config.yaml
d_model: 448
head_dim: 64
d_mlp: 1472
positions: "rope"
qk_norm: false
init_std_qkv: 0.0369
init_std_up: 0.0369
lr: 0.00762
beta1: 0.95
lr_head: 0.0113
decay_fraction: 0.586
doc_mask: true
Each number is 500 + 25 x the weight over its row's rms, rounded and kept within 0 to 999. Layers, rows and columns count from 0. Numbers have three digits each. The size before them is the row's rms in percent of the matrix's.

# gate: layer 2 MLP gate, 1472x448, rms 0.103, rows 225-344, columns 128-159
# up: layer 2 MLP up, 1472x448, rms 0.106, rows 225-344, columns 128-159
# down: layer 2 MLP down (transposed), 1472x448, rms 0.0306, rows 225-344, columns 128-159
gate225 104:535470484501451474490509529495501515482470465480447520503567453535513501513485492492476538491519
up225 098:515486504483465491491509554477503484490501464506471472519515494523491474491540521477502489480507
down225 104:507520522472528527518511426518473516517520507518517495485466510463468510506506455531509488497485
gate226 106:516483493480468487546500489497460527443528474460448527506482457505469445479526493490490506501494
up226 103:477497487505466457492500526483547477459519505508478558481501476528544516518477527542509501485507
down226 103:507523518482516514445491491496512494528463500446521466529520537465517514473487437509488483521480
gate227 100:507536533481479507442499490466501442530510496482475523487486492523537515549540472502557492495472
up227 098:529560505508511526487519499479480473457543478530483494508479504477547497513495457508524513486488
down227 095:473456484493541478541452505529509514519464520497522480510559528460460503456477552515441503539509
gate228 083:514501512514489516445503515511534518472534491459486462453492478494526482524519511502504513496508
up228 110:496497494488485475514496516564492508504513537509545514500480481494504568501498480480501485522427
down228 099:508505515523507507492516485444534466499494456476472497475528522522502427506505493504500539502538
gate229 092:515514547485520498506504471468488442506516585515515491498445460494554458499515507525457554515456
up229 098:486547516513454533496520494534493509510487468469495465495517518455490466484518549471520518488483
down229 094:540476508501511485531475494450507475519516559520507531509456471547556507545477478518453514499498
gate230 098:517495491481477476568521455442470502484479506470446480528517508528514538490525474511501485522480
up230 099:504521503536486494530525453482486502535480548486464439534529501512498496519523517511489487535472
down230 102:467504490477496521461458579558525519463535463489515562480478499487498488505508521516494524485519
gate231 099:484473521481563528530486488474508486502491516529517497519537430486534447518545523476473516472488
up231 097:521500516529531460525493521520534535538495504522446508483523436498508467504545525496510484470493
down231 097:499508476478427500472520521510468483461530494484515517514466574496537540507474492525501530514477
gate232 097:513523510485497467468515470500507520482494540464422501480503472494483472487539493505476550528559
up232 100:542544500452494483458499507537474469481496491497484515503525467516468478466537489511519493508517
down232 099:494430502541498526540511498478513513504488482537538489500506526508524515522460514501487510468451
gate233 091:450485507519565523515501473530478464532493461502488512484470476477523551485528518518480513494469
up233 103:517525471530489487509536514456487502461508477470493498517495505468494509493466493500535535497500
down233 099:492470523458509499485473495562528486528482521533496501505502525529471497502518513482470485517504
gate234 109:501516486439496521522496486502484488476529500495541492518534490557460532491483507511552545506525
up234 100:538449526488532496536513468506500451511493468469482482510486471448477478496533500525457488489489
down234 104:509522504484470534479515498512495517479505519503541498528533501477483495528471494495523547509488
gate235 097:527482503496509508538512493503491473454483505503519519484527510513507498502460496474494511457482
up235 103:464494497533498495517460501486506483482498528535529509520502485513501531516469467486528497522509
down235 096:521501515477476479478540504500485511551514494504475500488493509486509502492512534491517507507503
gate236 109:480493517500528471501514464521506479490536525479518510518498498484518539452482494471532483498473
up236 106:542506501491470485523460497508505537461506512499441482524469538493509513495459476497514466501540
down236 105:480490463493546437497520487531475517513500518513522497534496480526481482490505512473480483516504
gate237 101:487552527463502475521525504511528471527505487450550520523487501476495454500484470506420479484498
up237 103:495479530468486506487485495469526490490492526522496448529510475464505464502522496517499479498524
down237 103:485514514525479537526521472526513515502494526482505499453468513525499539485516495490471522492505
gate238 098:477497506496516489500497469496528529493490525534540483535497522521499526508461524513509533490469
up238 100:496467484518502520470474542492522505475499491498495490505457515501511450545504514439466492496484
down238 096:521530538470508507543526480498472497543466515499516472503506502502479522470486486536541524469525
gate239 107:489468540515497498514502514547448503468527503453495510479501511478476505475540470467509522474495
up239 097:506564472479508489489469527457569490528465478532505460531489466502516535525491494525480529531515
down239 100:479449527508474459504492513564440480512512503425501510472526518487500491504534514476514496455491
gate240 100:488534475498511521490512516502519471548515479494525496508514497524520518514510467466535474507501
up240 101:502505524526498483490524493518501490487506524516506513458480547475519471487524527503485541464501
down240 098:505513468533524506477494524485487518535534496503494472537519512551525522508477472492539464513482
gate241 096:469484524499478526515465491497488474541496507511468469523493518518568471487503486481519516485520
up241 082:514558508524554469521520505513528530487566477515515527500488470524494449486523509507481526521462
down241 085:500450514481469546503480498471486486518458470486451454531516523502547499551507485491501496470495
gate242 105:491449494516466495491490467512505466548500520490499473514509500489482498480478478472485506540496
up242 116:522486525491472529516511518511515498543491509529482488517533524466489514506485533535481520482534
down242 108:502517479498499517483509524502495513496493517513529474490556507462502474491479475468502505490536
gate243 096:514497473489477503489505506479497501510495519507487462465501468532519536493538539503498509483554
up243 101:532485566487519508505558543481461527506509530521482499459500524477481475505508471505507505478462
down243 101:491545433473479484498451487499526499504522475481498482490502446509526530498509538485521488506537
gate244 089:497541491543519493522469478491511492457465514500485519525458496477485498469501481451501501544528
up244 102:493496445518504535493507454521455477474519492509494493508472502536520497511505515501503486519532
down244 096:516491561468492471486480555481539501528477502485496527473517533471485504504505501494512512491467
gate245 098:520492506487486481495472500497518481526521487507508538462472476540538507518561524507499524478494
up245 100:502499492507523484498516572504475490505488493488468463540506502462498508522464474541499500492494
down245 097:492509492498493473506463480467512506525544481507543525472496474507506488489548504523499507492512
gate246 101:525521544507564475490508472450522528466485441518494566508497518507498496528531562504463566514472
up246 094:538504504508547499515503494472476510500484464525504537527525476517497467523565548536496490535466
down246 099:462522468439454549506492507516487481511500516526496468490495476508524531481479450484524485483531
gate247 097:500492533485494466483507497450523529540513479517495489452508528469462545528489508497476473488499
up247 094:502494506499507462466459526501480525471501569496490439493498546471539478495518526522491489506519
down247 101:532503511493506505541506478527523493487498518498486514510498485503498476512468503534488531499483
gate248 095:512554491500476504483468498517543493490491511469545478504490544509521479514507522464528494471552
up248 098:511504516497506505481498531523470502513490471474484481515489460502490507490502489558517472524505
down248 098:503522487499488504527480488487518501477526543508536505479514562498509491512501505447492516486522
gate249 104:492486516444478545525479456529518489506467497476487497449505497491484492508482481497478516498508
up249 109:498497474521509472490512512466477520518476483530457520500516470490512509453498499482495446488499
down249 103:525462532492516568542469481482498515515505532457493502509525499510516480516484453522512518487525
gate250 105:517478530462520504498520524498485510471481492539487492535499507556494465506498483510521484522429
up250 102:490479484504535540496550517505497491477484474520488479507509527539494461517494488493485499531426
down250 102:507535492501476447488463488463519512529524512442496516501496486455532567509508520478498502443557
gate251 095:499452531449536533496448494517488417560561528472505503472520514498480497498521489525530506480472
up251 096:504480528493536493546451520495519464542525527459523524478471480491520486461520468487490482535515
down251 096:487507448500459485461579488488484581428460467525511486548495530499491485524512522532470516483473
gate252 102:522490482479537507500500469493540418522507492514497529484549465511512485544511525532516499485520
up252 099:498502474489521495540520456522524454519503474510481509499473516481526485527531533528513511502529
down252 101:513487520515478509486503554502448586472494506503519477483510500509484494471454450457505502496479
gate253 102:497486485468504481539519489508485512567446527515515481483456505464463531515512488459499521489481
up253 095:463511486484467456546510490469505518517413519509467474495503517528506527498449473434538469503520
down253 094:508514508516522506515488514520502503438521474467507554524479490524527466461514479565503499511504
gate254 096:475521495494500472492456530487542506490484506482454474474490449507511488475517503487530515541513
up254 104:468529552511494507496523488477475494516487511557488500494475529467512488505480541535518487504489
down254 102:523498434504544503490502514509517492505502460462529484492513514517509513501542459483464525466521
gate255 101:461534516519535500517501459532494489520505547533459483514482478489531488525506489482490476458517
up255 099:514534518499472508511518515518525468508474491547481491513501497467523472530509449448487501521478
down255 102:523501508474476469479491524484482501483496514475513515497505527538489529463530551547524485479483
gate256 095:526513506526483503502463529468508489479495514510495444491478502464509505495518494496496560454498
up256 103:489546451501497448477487491502511509476473492480489486503493485536489512485496482526493511495535
down256 098:516479584506494527520502488512486495503494520556513512502498541487509502499478519475522499497475
gate257 102:527453482515481521507455506491490531539562467499507498506511504473446526507488519455468520483507
up257 102:521502507517489488471489496450476539499497448487506463518500522513478541465493528505496473540479
down257 103:479516495496513494513517529468581459486476556529474572496478486507554461496520462554546493495481
gate258 107:510509495505469543449528480512521467495467490526492523474424493515499445513500483454488466468506
up258 090:457512499461518481558504545521484508512524484504537475518516517485507556489498551538520552527510
down258 101:517507506520486544423553472475543476486472502540499501495466497525503472517503494495503447488501
gate259 087:470487527477497526505471514516535459491507514475545479544495499508524502495502512507505485504504
up259 094:485461476497474522487475494446511457489544506484528543574485510491476485531515540479527515500494
down259 087:503527474499499459508534498540483535511462513541473475428509469503520494486493481525493486522524
gate260 089:507466495499497537497467464506546495533481511487457464531467505464511530498496469473456533497488
up260 098:513490523485455475538477512471490534491493518508566498539468485531517521496503492523533481432510
down260 092:495510488507527483499523481523493470520508472482476519476513502497477473494502499492487510538507
gate261 096:545476495465570413492548500522495510500456520519493473521495513493489531467523489513528483500502
up261 105:494544521540513545475531478459567545512542490465551495483465512497494505518531512524544496515507
down261 099:525455486483504475513493524521455474507461537536490492518520479481506503496484490468460509458492
gate262 091:488525510468498512506478478525510530451496481495476521461537512494474502478468548526477501505499
up262 099:509466472491486520453510513486488514509492475528492493495527485529539483477490498515540471539462
down262 097:500537536489515513565482503481529488485504495462504515496482522477476499514488517490466515468560
gate263 110:536453502462499508513495488480484523527519531518483477476511514482517460534501496442505473528514
up263 115:506442533501496463509523482487503542483510549522464479462512482489506500511460468500472467524484
down263 110:542473469502521475450488499520534486462539482527518486522492534526484500554494493499535499473504
gate264 091:505515503510532497528513499500514496492507502490509486448510528533505502508505518534494445496498
up264 103:528492540503513554492550514490501502499464526517515456528506510492557490472504499491541494493560
down264 098:461480469511484453491454471521486502518528506509485544494493485509479497509503486500467529513428
gate265 089:480519477459515461530541473463522478510470471487495488488493515506494482513519525486533480488509
up265 104:490488462473508490543473433529492546482479491514470536455491509516490507485498518486504497504506
down265 097:515516524504496511465503562477518468515505496512513497527516483507487490511492488495460523484520
gate266 102:491476484495474541521528483516497503501503533504529491544462561498449488480480490504509469486525
up266 096:522488483495497509492525499499518492522525558530522483547485553524515500501491491501517517489506
down266 103:502531530467502483506470516481490469482529455478499533496514463494532463523490510501488500461452
gate267 093:473479528493485493512475501520519490482507503490470491431529513509542483477486493482505512514502
up267 102:531497516484493524483516472518571473493472479500492479478497499488504482533520498481506514523506
down267 100:475494502519484480496488514473424538516531498483501496531492501529499518497483510530519470467465
gate268 084:506493506504474482482486506527487519514501456528513505500515459516496441481505519531460502502486
up268 089:515477486494537525511516489497512492523478523498511518522479538481523523485480529481484477487503
down268 086:479529512528471474493475501508494536520513496483527483494506457555493449517530507511499518489501
gate269 103:518506463485509554492491534491522440499517503502516470468507467469482450496510531496507503520505
up269 102:518476561471514487545545461514519545506516492528463479545473495514528583468480498510482504502487
down269 109:485476466480472540486476538490525489488461500498527485480519446500476502522517498497511509534536
gate270 107:462508511481548493491497518496479497502483485490504493484487461478529499477463550501539440471502
up270 100:480490499468538473497476547479450501459502492492456525534486495495511496500478496486535459484480
down270 103:534474522503461533529544499500539479469547521500506471479486482513474515505547468495497562515482
gate271 105:547551518452523501472510469524507487522491534469499527500531495471524497502525482486500487507501
up271 099:519468491551483508471488512465514446489525514423495494495516496469504499497513479491515510452524
down271 102:494472521486529534519502496487503531503470513524496515462521504498517493472509492509524486529506
gate272 101:506492536500490523524500511530491431508497497527493511529485497486487460496521520478489479493492
up272 091:508501465497515483443491524486504543498510481466492498484494499515501536485502452520506512496495
down272 100:475525519503507544496516518491496484504490533548467496477482481486463453499531509519498494529506
gate273 106:484489500492502483507491519502523510515512495510488488507476518512443477543493501493487460494490
up273 103:526510494497464506477513544499494488487487466472503498477466451485475505504491452481489511524514
down273 100:535508459495533514488504488506517508511525527545524471516483522511469435502482514511479501435519
gate274 100:452512470506550478491492512482507470491530472507535509508523521537487505510533572514473495517512
up274 098:530480531519498533545538511547537482499509509523470491487484462502501511450500448495533504494484
down274 103:444545492485528472476509513507479482517491512485468547495494516535469526521482539489478494531472
gate275 108:469488521485548492520542508490515527558483509483517494509483521537538517454469545468544493498512
up275 098:526507485487510477497454504465495552506509516476509499478469463461488484516517467468482475534477
down275 101:444505502494545497514504525496499476498461466512505483517485562539499500484471541531524500463520
gate276 088:512491492565481496490417488489512492503529517501474477512452527498498507462524485492482495490528
up276 104:527508488491515530532515508452512475494542486471543525522462512497480492492547534480471480503500
down276 098:472503491524512459477497492541483542505469523533471470500534505485544497505446447516540509482511
gate277 090:502514494453504505527470533463474507507511477518489546460480484482521501534455494481466538489508
up277 099:531498467495493545506526521471457552479501468532523561487513488478513465512482466474463519460498
down277 091:481495511521503440483520474538546457532488510477500468529494497537488527478540526524522451543488
gate278 104:485523545490492503513522519534511530548523511490469496428539509494483490496524466543463451488487
up278 096:511452479518517481491505507488473467480488484540525490517500481464504512530472522430514538533506
down278 098:474579528491491533514528510514508514501543520494498493467506513528462494485506452555474434520514
gate279 107:530488451479498519492505520492519480472530465486522514530490470487476498516511511511461495500483
up279 105:488498519522468546505489487531497497447483502464537477505485519511481524542447455519509545484490
down279 099:488499482472549449514527482508512463563482505514444526528505518474503460517539527451520457538505
gate280 101:513504394490488491477510518533510515485500475515489444505487511477504500529483475492469467498488
up280 101:527488533547513528539533486481478511514484474481490527499515489524550505478516520516515527498513
down280 098:511502460437475480484481508524507511537535531529520501509466506457467520502494476486481453492484
gate281 108:509479553508499505503521533502485496480495500529516512479475490488513471534516483487488521472504
up281 096:535489518531513512484509510474538488486496504528512517484471494500526495534509520497505504465484
down281 101:496522479479522499524461473481521513509513506477480527545511510521469505468508507526518488531553
gate282 095:489502519476474545520537497489513482494495512511510545503459527491518498493488518511488565483459
up282 103:498480482502497514544466488494523485522489565511504506494522511480484514428552524500505470474452
down282 100:514485515509471476441530525546484507503520491485507474496483460512510492535481513505463542517497
gate283 097:513483512467484508510515489553478578507493483511501511522490506531514546508526483552471530496458
up283 100:503516488527554499494474497466481453521509487511539460515522516489493519529518534507465493507507
down283 098:485465519451453497518550471527513539484486490483462517472507488507513502506512478472536512500461
gate284 105:509505491477491499478485510547469472507495476502487491499496474516523545481481522467490483433506
up284 102:471479501524527497548482483487529482472514490487426508539514540517510429515528506524523526514466
down284 104:492530522467483520492501501503479509529481465509565510489528461474504547474475517488484471508539
gate285 084:512493512491507470466481538550548481507505510507483479535469469473517509516487490501528476508504
up285 094:478484483519492523525496469482509512493525467498500587472520478533489498575501500529468501475519
down285 089:518503500463504499468494522524513475508488502487475425566466506472524504464485506463532509509487
gate286 102:467507546478514460483452489524520492496499501463494526492490490536524503514521484535469540466501
up286 101:540523448507471505527530527502488522507487534489529499506498511497470522473462514454502478523467
down286 101:485492541482543490471452501518537464508518475447526520483500493517521485496526520514493529495496
gate287 100:515478498492506480502539534506512503456500504520482478492462464534513528529497483517496522572530
up287 096:512493472514509491494458474525473474557520509500519546491511527472539462510493496484494491429507
down287 100:509543506510510491490522535465510527485482512503478489490462458457489556522515485501482482557503
gate288 094:544478569467509485502552491458493505502522471533491506474439496540565521527537493497537504511456
up288 100:503490510475478475520503498494510490517488480495496490507485513445488480519483511456494489487553
down288 099:529489483530529511504516502460503482465484533518504499504508483556521514467518474537497545497460
gate289 104:470483497475477499491489552490524501499480500495442486487513504527474447518479454456441469457504
up289 097:533511498499512515461546434514485520554529513490570485520505499498457481525526544548560515545503
down289 102:469442477508452540527458466510446472539490484504469533484494504530473468521515521490483499476556
gate290 107:443503483519490511500470511472489529470479452484542464481459534492475488491553513485481519486503
up290 107:516507469483487506518513496535461500487501510475495529458480515534449509532475482496528525520511
down290 112:465522510532489426472469491486519567513523467540513513522478499474470531503500501501488502501491
gate291 103:479518512474461483457478454497459431490493538495491456490485497509503486551488550500492513463477
up291 097:513489465518522487519514557535531533543510507499455537504520489484508504456514482470466536479519
down291 104:506533535489496477466492416484449494492492538505518445481469488498475485551506510512518510484461
gate292 098:512514486567473483506468507488542485429501464511485464484520501510491514501490518520496516442512
up292 106:517490496526497484490485543458504491466499530545497531471516504457503508507499530527517478489520
down292 103:474500500473505534477523462532508527557508514475482483521480491527537487526494421483505506514516
gate293 100:489480496539509457495515529523461453547500516517478467488483484557539529514509468506532531469502
up293 103:465522531488510502549538457510498531441452483516516512536527533471491485475502523494532431519485
down293 102:502431484493459454508497531537487483524474494492484532485472502557487531527532496500511521476480
gate294 090:485475474473538499452504496553522486458520478495506485501509490473518522506467511503477517506488
up294 101:458502543496546476557494450504504492515484458523522525535455477490517478471511499494510537507520
down294 096:526503475497473508451498528520514494482512488492499484488534531499506506513487504504490518492501
gate295 103:485506483551464507471470501514518484542479502551534471438466522454531509524534507480487502516491
up295 094:530493482468485511453500481517507492542485502538518482453480534462505489533517508509516511511454
down295 099:510491495501514456502537536499507498489565505474461495524506508518485482512445475511531496489492
gate296 094:459536521510509481527510515454518493483497521503497476532507554484523511503495488500485510487501
up296 099:500448473507496506479519493523430462473515493484527485484467479484530535485506498511525510535523
down296 090:515570526499524476503479496472557521516489493514492487525534507489494481494495491504461517462499
gate297 107:474545562487520473535497480447462480527474493535519493542519518485529492460489483463478483523509
up297 107:471509564479485511499512450482489501498478484507490453538495523491514471524483518481504508515504
down297 105:520481458481506516463468550542549501471552441503494483488503468513485503498513473522518548490488
gate298 106:488494511522502489507469511479501489491474457540474551507510493503504495510434472456486457488449
up298 101:543469480526522521490554491515470540508494528467485491505462478493473498521519524549503515507528
down298 100:485494484552518554514484492484496500521503483512477538522486515552502481541488491470504486491496
gate299 108:492508489470518481500497465513485511496501521514480483490480516527530516519537508494524476492489
up299 098:520515487440542483507512537490483517485498480492518486464502548528521528542512487435479503519465
down299 104:471496519512461511499517531500504469483458480517476530500491479473473474500480478538474516522539
gate300 094:501504503501513503503456480512519483459502534514547513517502491501490470514484522494458500478507
up300 103:506484460488515529461531488546464477507499517487527486466529447495488498519532515516499499500513
down300 097:505518518505499515538477499465534516509505474518488508523494545508514519480501495463516503517490
gate301 080:509496464460472494534496486490515479522489488444462490517475497467480475508530464504501523514536
up301 102:507530477496500511444497556478532490478528462520496499504516496499469509514491468449535545472512
down301 087:506471498476503491552501452504455500529469502467487487514493524495520486502522555543493460535518
gate302 096:528496481453469497523492472493484487451485515479501541487505525470536558528521519547481501515504
up302 105:506495479527527547494494501524493459559475478494509517508474550505481489486550523472492452520458
down302 098:485531510489494456515511506489508528444505521495522467525531457498550521500460479526515557498515
gate303 110:438523485482516481512502490438468493490511506528526491488514507503524473519503502510493478554514
up303 104:464496499487483517510505509453512504493472489524507476516539496514497487519488479519510467518462
down303 111:511510549529511525480484481492531462508503512475522491492465496532476507465501478525499504463523
gate304 099:526523509487488522434512519551501488442490490479510543474476484493455527494524498482517500517476
up304 102:477515491489503535551489528446488488519488495532525457532478500530505468505497485508507496471526
down304 101:507510507504506497436503508531503528478506515461481540484479496486513531489487508460450478510487
gate305 100:501532549516554474521502473506515526513519471514513536495489508491492524512485474525494506461509
up305 105:530512487511533485496470506504493523477492502533515517492457511521513478514537484512506557465497
down305 106:478482464532522441497499509533483494526558490487482457510513486517477465497512466505488490481544
gate306 102:477514530481458495477562510522510480474493516545512514474483484557491536520504489504545477482486
up306 094:479530524515458529513500513500504467493504492511506495493502517549516476489504507521499463471494
down306 099:528490460475551468505462475502494560508509492480512525488484472465507543494510484467503508510500
gate307 103:524506506419479495484537505504450473550501454469512536500531497501545511498485512462514492533527
up307 099:483524516481494510473503521520470542508537454506528516529491509489570526481497516500533527537512
down307 099:523483491531485482537469477487537479491493540529461497489487505500483486493491483511470495466505
gate308 099:504495503539505518499514511484536486500489446478522460507480513523507493498498528508492518488519
up308 096:495509490512536477474475490505519544481527514477451528474497503503501490489483512534534470476515
down308 098:486487500485483499526498495489503477509482462475531444524499496525499529516532488503480525531520
gate309 103:516484505494523459504546472469489476492451464465490464526477498485515512462500494474522523530507
up309 097:519502484506476520507509497509566508475548522513496557477489503546498473513496506517434493501488
down309 099:487505523492533493525512477485449495510448492502503456534493524473477523473492500487565530504490
gate310 100:483538511479501526471504462496510515530499529487497481505487526509508479512521465483482460489487
up310 106:512478529523468473524523511499527498505515542528493495463523488504521513508463450507496492499461
down310 103:496511483504481532485484503500497486482505449438484512525508467516467492487500547497495520496541
gate311 098:475584516490469527485499492465511499473484485551508492505476521507460464508467497509508516521506
up311 098:505486553484455522459466469456531459497503491474549514487477483577482461437471563484522541456501
down311 095:517493451530559498543514539551461530484511541486469492497541507472562534509519446484488470517512
gate312 102:539494516509526507505530545467520560498491509526487521506468533491437499504509523515499527538525
up312 105:518509501521524496501543542471527556482504529515518527524468533459472497495516463504517535542516
down312 105:489508506476467469485448459513491480530497464462525504507501461508502501501490497490493528478489
gate313 093:506534503469516462471469510484505487486491505463497477494523468477479517439475522494490488556500
up313 106:508500501495541529489499500429492490535493482452538480514513470427508515522462503502471508562520
down313 100:488471497509463456506504504559489491479512506503470513474505533545489496496536510499546504445480
gate314 098:482450506550487550478511478536496471500506496494555506521515479544507533515473474440507547498509
up314 103:519483466523516490494479475506481474488484513508468522489519478492506521498486481510521470468528
down314 100:479531521501446491509508531504515533514495497444497469516493498512504499526509520489504497505474
gate315 106:480514462493505515505499485492499486501533478457493523477517489521471472508492521507528478464515
up315 100:481492476483490456504546482456477456493490456509456512478515491483481478532474550487516492468545
down315 102:496492557520509523523491502491516508497513520544494455529482488489483528488528443511462519525476
gate316 101:488512499463547520501510533521491530468529499494500508526477487520490476500537507498509528527539
up316 090:480523528456555504518499518514508517508489533469582489530479504508515461491539515502472547477526
down316 100:522481520483428494469472457480502473545480476499500536476503509458488521501481497475495467482488
gate317 097:535524507492499511474479508500552534442517483514490492496522489501542576521433462507498495484497
up317 104:484517474518526525486498508520459498505485513488499535473526482540492505509530498474503500471511
down317 102:522466512503464474529504481464522494484523456517482450515468496471547513497471502540522516514488
gate318 098:472470485491546502516532496505451472495467485505496545499488491478503454513528499538481527495544
up318 103:491527507515502491527513458531463485516474484441451469504515514494483471563498492503485512550509
down318 100:518476502511503494487500528493537517480497490561525520500494473504535492464514518501529521463492
gate319 092:483498491483474505474488509518546539499517528501484567529483546570516487479479536474475512534500
up319 102:448478509518509425507519491492521511501527477522444483471517516499505518509457528496485499525520
down319 099:553520485513494565515484522510491464499466500480549490515497488513469486506518465515503510467514
gate320 097:489519522506489513495470450479512466484484462488472516479503502518497490510516514497513510472477
up320 098:520515490485528491522508531520527499525523458486508524481534530512451488525447480491519479476528
down320 098:499500498509467544456522481493478515488481533518496496508476459487537517486522526499491500543480
gate321 105:505481477464490506497535531491529497518512513468486519523512509513528468482488460541553506506481
up321 099:502560520536502499495493472510495507477487502532514450475471542540500509464524532457473465491516
down321 102:491458475475501512495511535488524491500525505475477540521516472482515480497488462569506500505496
gate322 090:498485512501520498460485521489487460503510527464515544447468520499496480442511487511495516520579
up322 103:508503572510478491468516484529473486468474482552486481522509482481520493578501501511492537494454
down322 095:461496447489539491522477502435513495547520519476519511452493532516485482438498496485522469527567
gate323 100:509499471485435479532507520528486490490515498446511509500504508476495490516500499508492506493488
up323 099:520508501490451464508486428504550516544501512542533516538467513499510479504531516514495477511492
down323 102:448494518529533552495511505473488512482497522490504515505508494513506533456502496515478493510549
gate324 099:530503471475500473447514495457469497510527480527499500519530495523516501476508471471522522551503
up324 099:483499491498549491500530468535509462514528488469557487508513480531484477492469525495485504462508
down324 096:539503519501461477480506531467483530491451510504463527505471529483507535478521476497541526526510
gate325 095:522497499485488489511480509512493478529515508487500448463484475506556501512507472515519518518484
up325 102:493527495487437504478512526533486495540514498521509444485507521479496519487482490521486505489470
down325 096:511478508522561513519506492495514517462513498495486546516504494510470501509504524489505462519554
gate326 103:493515524474500510483467495451518492493457489509551522520502455513491532512532527457527515545456
up326 096:501566496515495499505485503456569532508492499512516525519515471469484518484503515463493508475493
down326 097:514458521547462501491512448524454516495530484501467481486478535503539473490457465575478462492521
gate327 103:473499509490474510441536489525488486477527505497515538543475529516515476531529517495515488492522
up327 089:481526525455487511455490489490492464476512502493512515509502525526498472529510515507497515535483
down327 100:540499483486536497525445508459486505512477476540504486459491470499479509492454497482458513503471
gate328 102:520515501489499430494527481525485503481499553450456511488506491474532483518496505470468533510550
up328 098:485537510541531579502498458482523477532524462507525516475497518503479512524518495509493475518489
down328 103:526465499509475453502523512485506531469508554458472536506502501490507475495489532479506508480516
gate329 103:490520550483485504500540495520508496502516511531519518522469516506537505540495501535474513563488
up329 098:506533483507495566517499477465531479512489473500496516477492510483485489510477480536501485456495
down329 102:494442525492473443478497498523473521496515532522540485522507523484517533482522536488487496529521
gate330 102:510534446549462507530508480474515498481525466548510484506501528516531488471496511454492508471463
up330 096:527517495501500524486512504525499541518495538481485530480508510545487502530488511496530493471488
down330 095:477528503496524495476490481509511509483510495446486488514486481470471504475485500496489469548526
gate331 108:465482506487501507463544536518488504516499482559494462512478494521494548528486503479491470493543
up331 113:502492482496471502515529473473533502508485497469426506500514533516491524514493507520498507493486
down331 109:508507511477524541510520496534480523505471502488563533533496472496530520503484495503499538494533
gate332 097:482470491479522455535506513489504530513519492512534450514565532523499469494486526474498470501499
up332 101:451462496531450494472532491463512487539499527501537461502506495534461529494551498521534497471499
down332 101:567555488467537497522476522558524508444491447516458513492498524466519479513470462470486509518468
gate333 096:507526500496525499478479483468485508436454521492519519515504495525489469489519531532455481492472
up333 100:513510480518542524525479488523475451468467524525482520519467479511478518464554527499445504496492
down333 101:509496525494454461475513526494502559500530468493488485474536524523528501539458455500521522489492
gate334 104:437493504498492443479480474538535485525518541496444479496482495509483492481491500494471511489481
up334 099:499547450499528511500503510473477517486465490523505485490504465483449530515505525509518442517481
down334 099:486506543492482477496497493543543503532520504505489512509517504503518513470523481482467535503501
gate335 107:522516484479487498524492513476481492513503451513532501507486510469480495516470509526481474497520
up335 110:518489455503541506500505477469489513551506515474507506506512521514487471512493524489481507487488
down335 102:494525543457513498453506475487498485458488476516490471481506471493486536491519514505511498530481
gate336 100:497541509512483521509509514523507466468478503501508455551497454495495516542532458464499507524523
up336 107:491485499459458498496464536512560480500478530528497465480512492483460508447496456502522491530475
down336 099:502494520525543510494526451504473507542522492464469530517505505506531497561489556508465494478493
gate337 103:480482509514504484437467489471485498512483468516472507470497510496537499437492486532506443457518
up337 104:485481495488519528506454517504525529484516518486431472526512481515519478531483486446484449487500
down337 103:474522509499491479487532441509501469523500496494459520464532532554503461462497501528517479475478
gate338 106:486518481487482514502520477492463459503448493524524480479498459526476475501427504468475510508506
up338 092:470526511500491487476520481466487475507445475490477499479511499519507490507496498486485491526543
down338 099:532505519519513494506475523535500518500532503472504519488519529476523509505558528536512508477486
gate339 095:496530458450494463471469473509516522492476479510548463496474504477480490486520486488476465457528
up339 099:529480515528532482513448506493532465508505492517498468558528536489523512476428472495494505470463
down339 097:476504492460481514490548499509467516481487531491498515449475472518476485530575496491534491517504
gate340 104:499529525498518503511503514484482545513475531511473487492480476464534481522499503487490497521493
up340 108:497485472560524458474479495506503511487459511512499523490513488504517504496522494479530485499491
down340 110:510505500467490521507498513451510482464533482468486458502506481510500479497497500509513498515556
gate341 103:551527466490470518494540516512527449526510501536457528479491491545537486502492522461520529505484
up341 098:482475504464512486499500502483463514481475468506534470542527512456475510503477446538490522473504
down341 103:545531474551473510480507511496482442517519500500474526488507501502516513519452526465522502508465
gate342 097:500490533490495506441414528479508480520508514493497511528496503487496489512440513449464494492511
up342 100:519533486536517486513553497491492485525465467503476483436489518485479500501497473460578509507494
down342 100:490493514483491515487495559508511525509511475525485525536528492492503523483466557501492493501506
gate343 099:529477509538478511514471478529518544482509541482465502542422499472450480536461486487515511462469
up343 093:510517500531475502527494466521522515499476510510463509534452506469472554502517512516484504484484
down343 102:460520503479519481494510537456463469532496492472515482489534483525559468496498516510508502564516
gate344 107:555508530445511497503491509527481483521507483498485472513497508523510497551548479516468523451507
up344 104:507488468520482505454532485506502506504494528534544528503509541485496445481473536471527493552499
down344 103:515485532445513479504455523516464503531516489499457463503477507502553505549555482506435489473462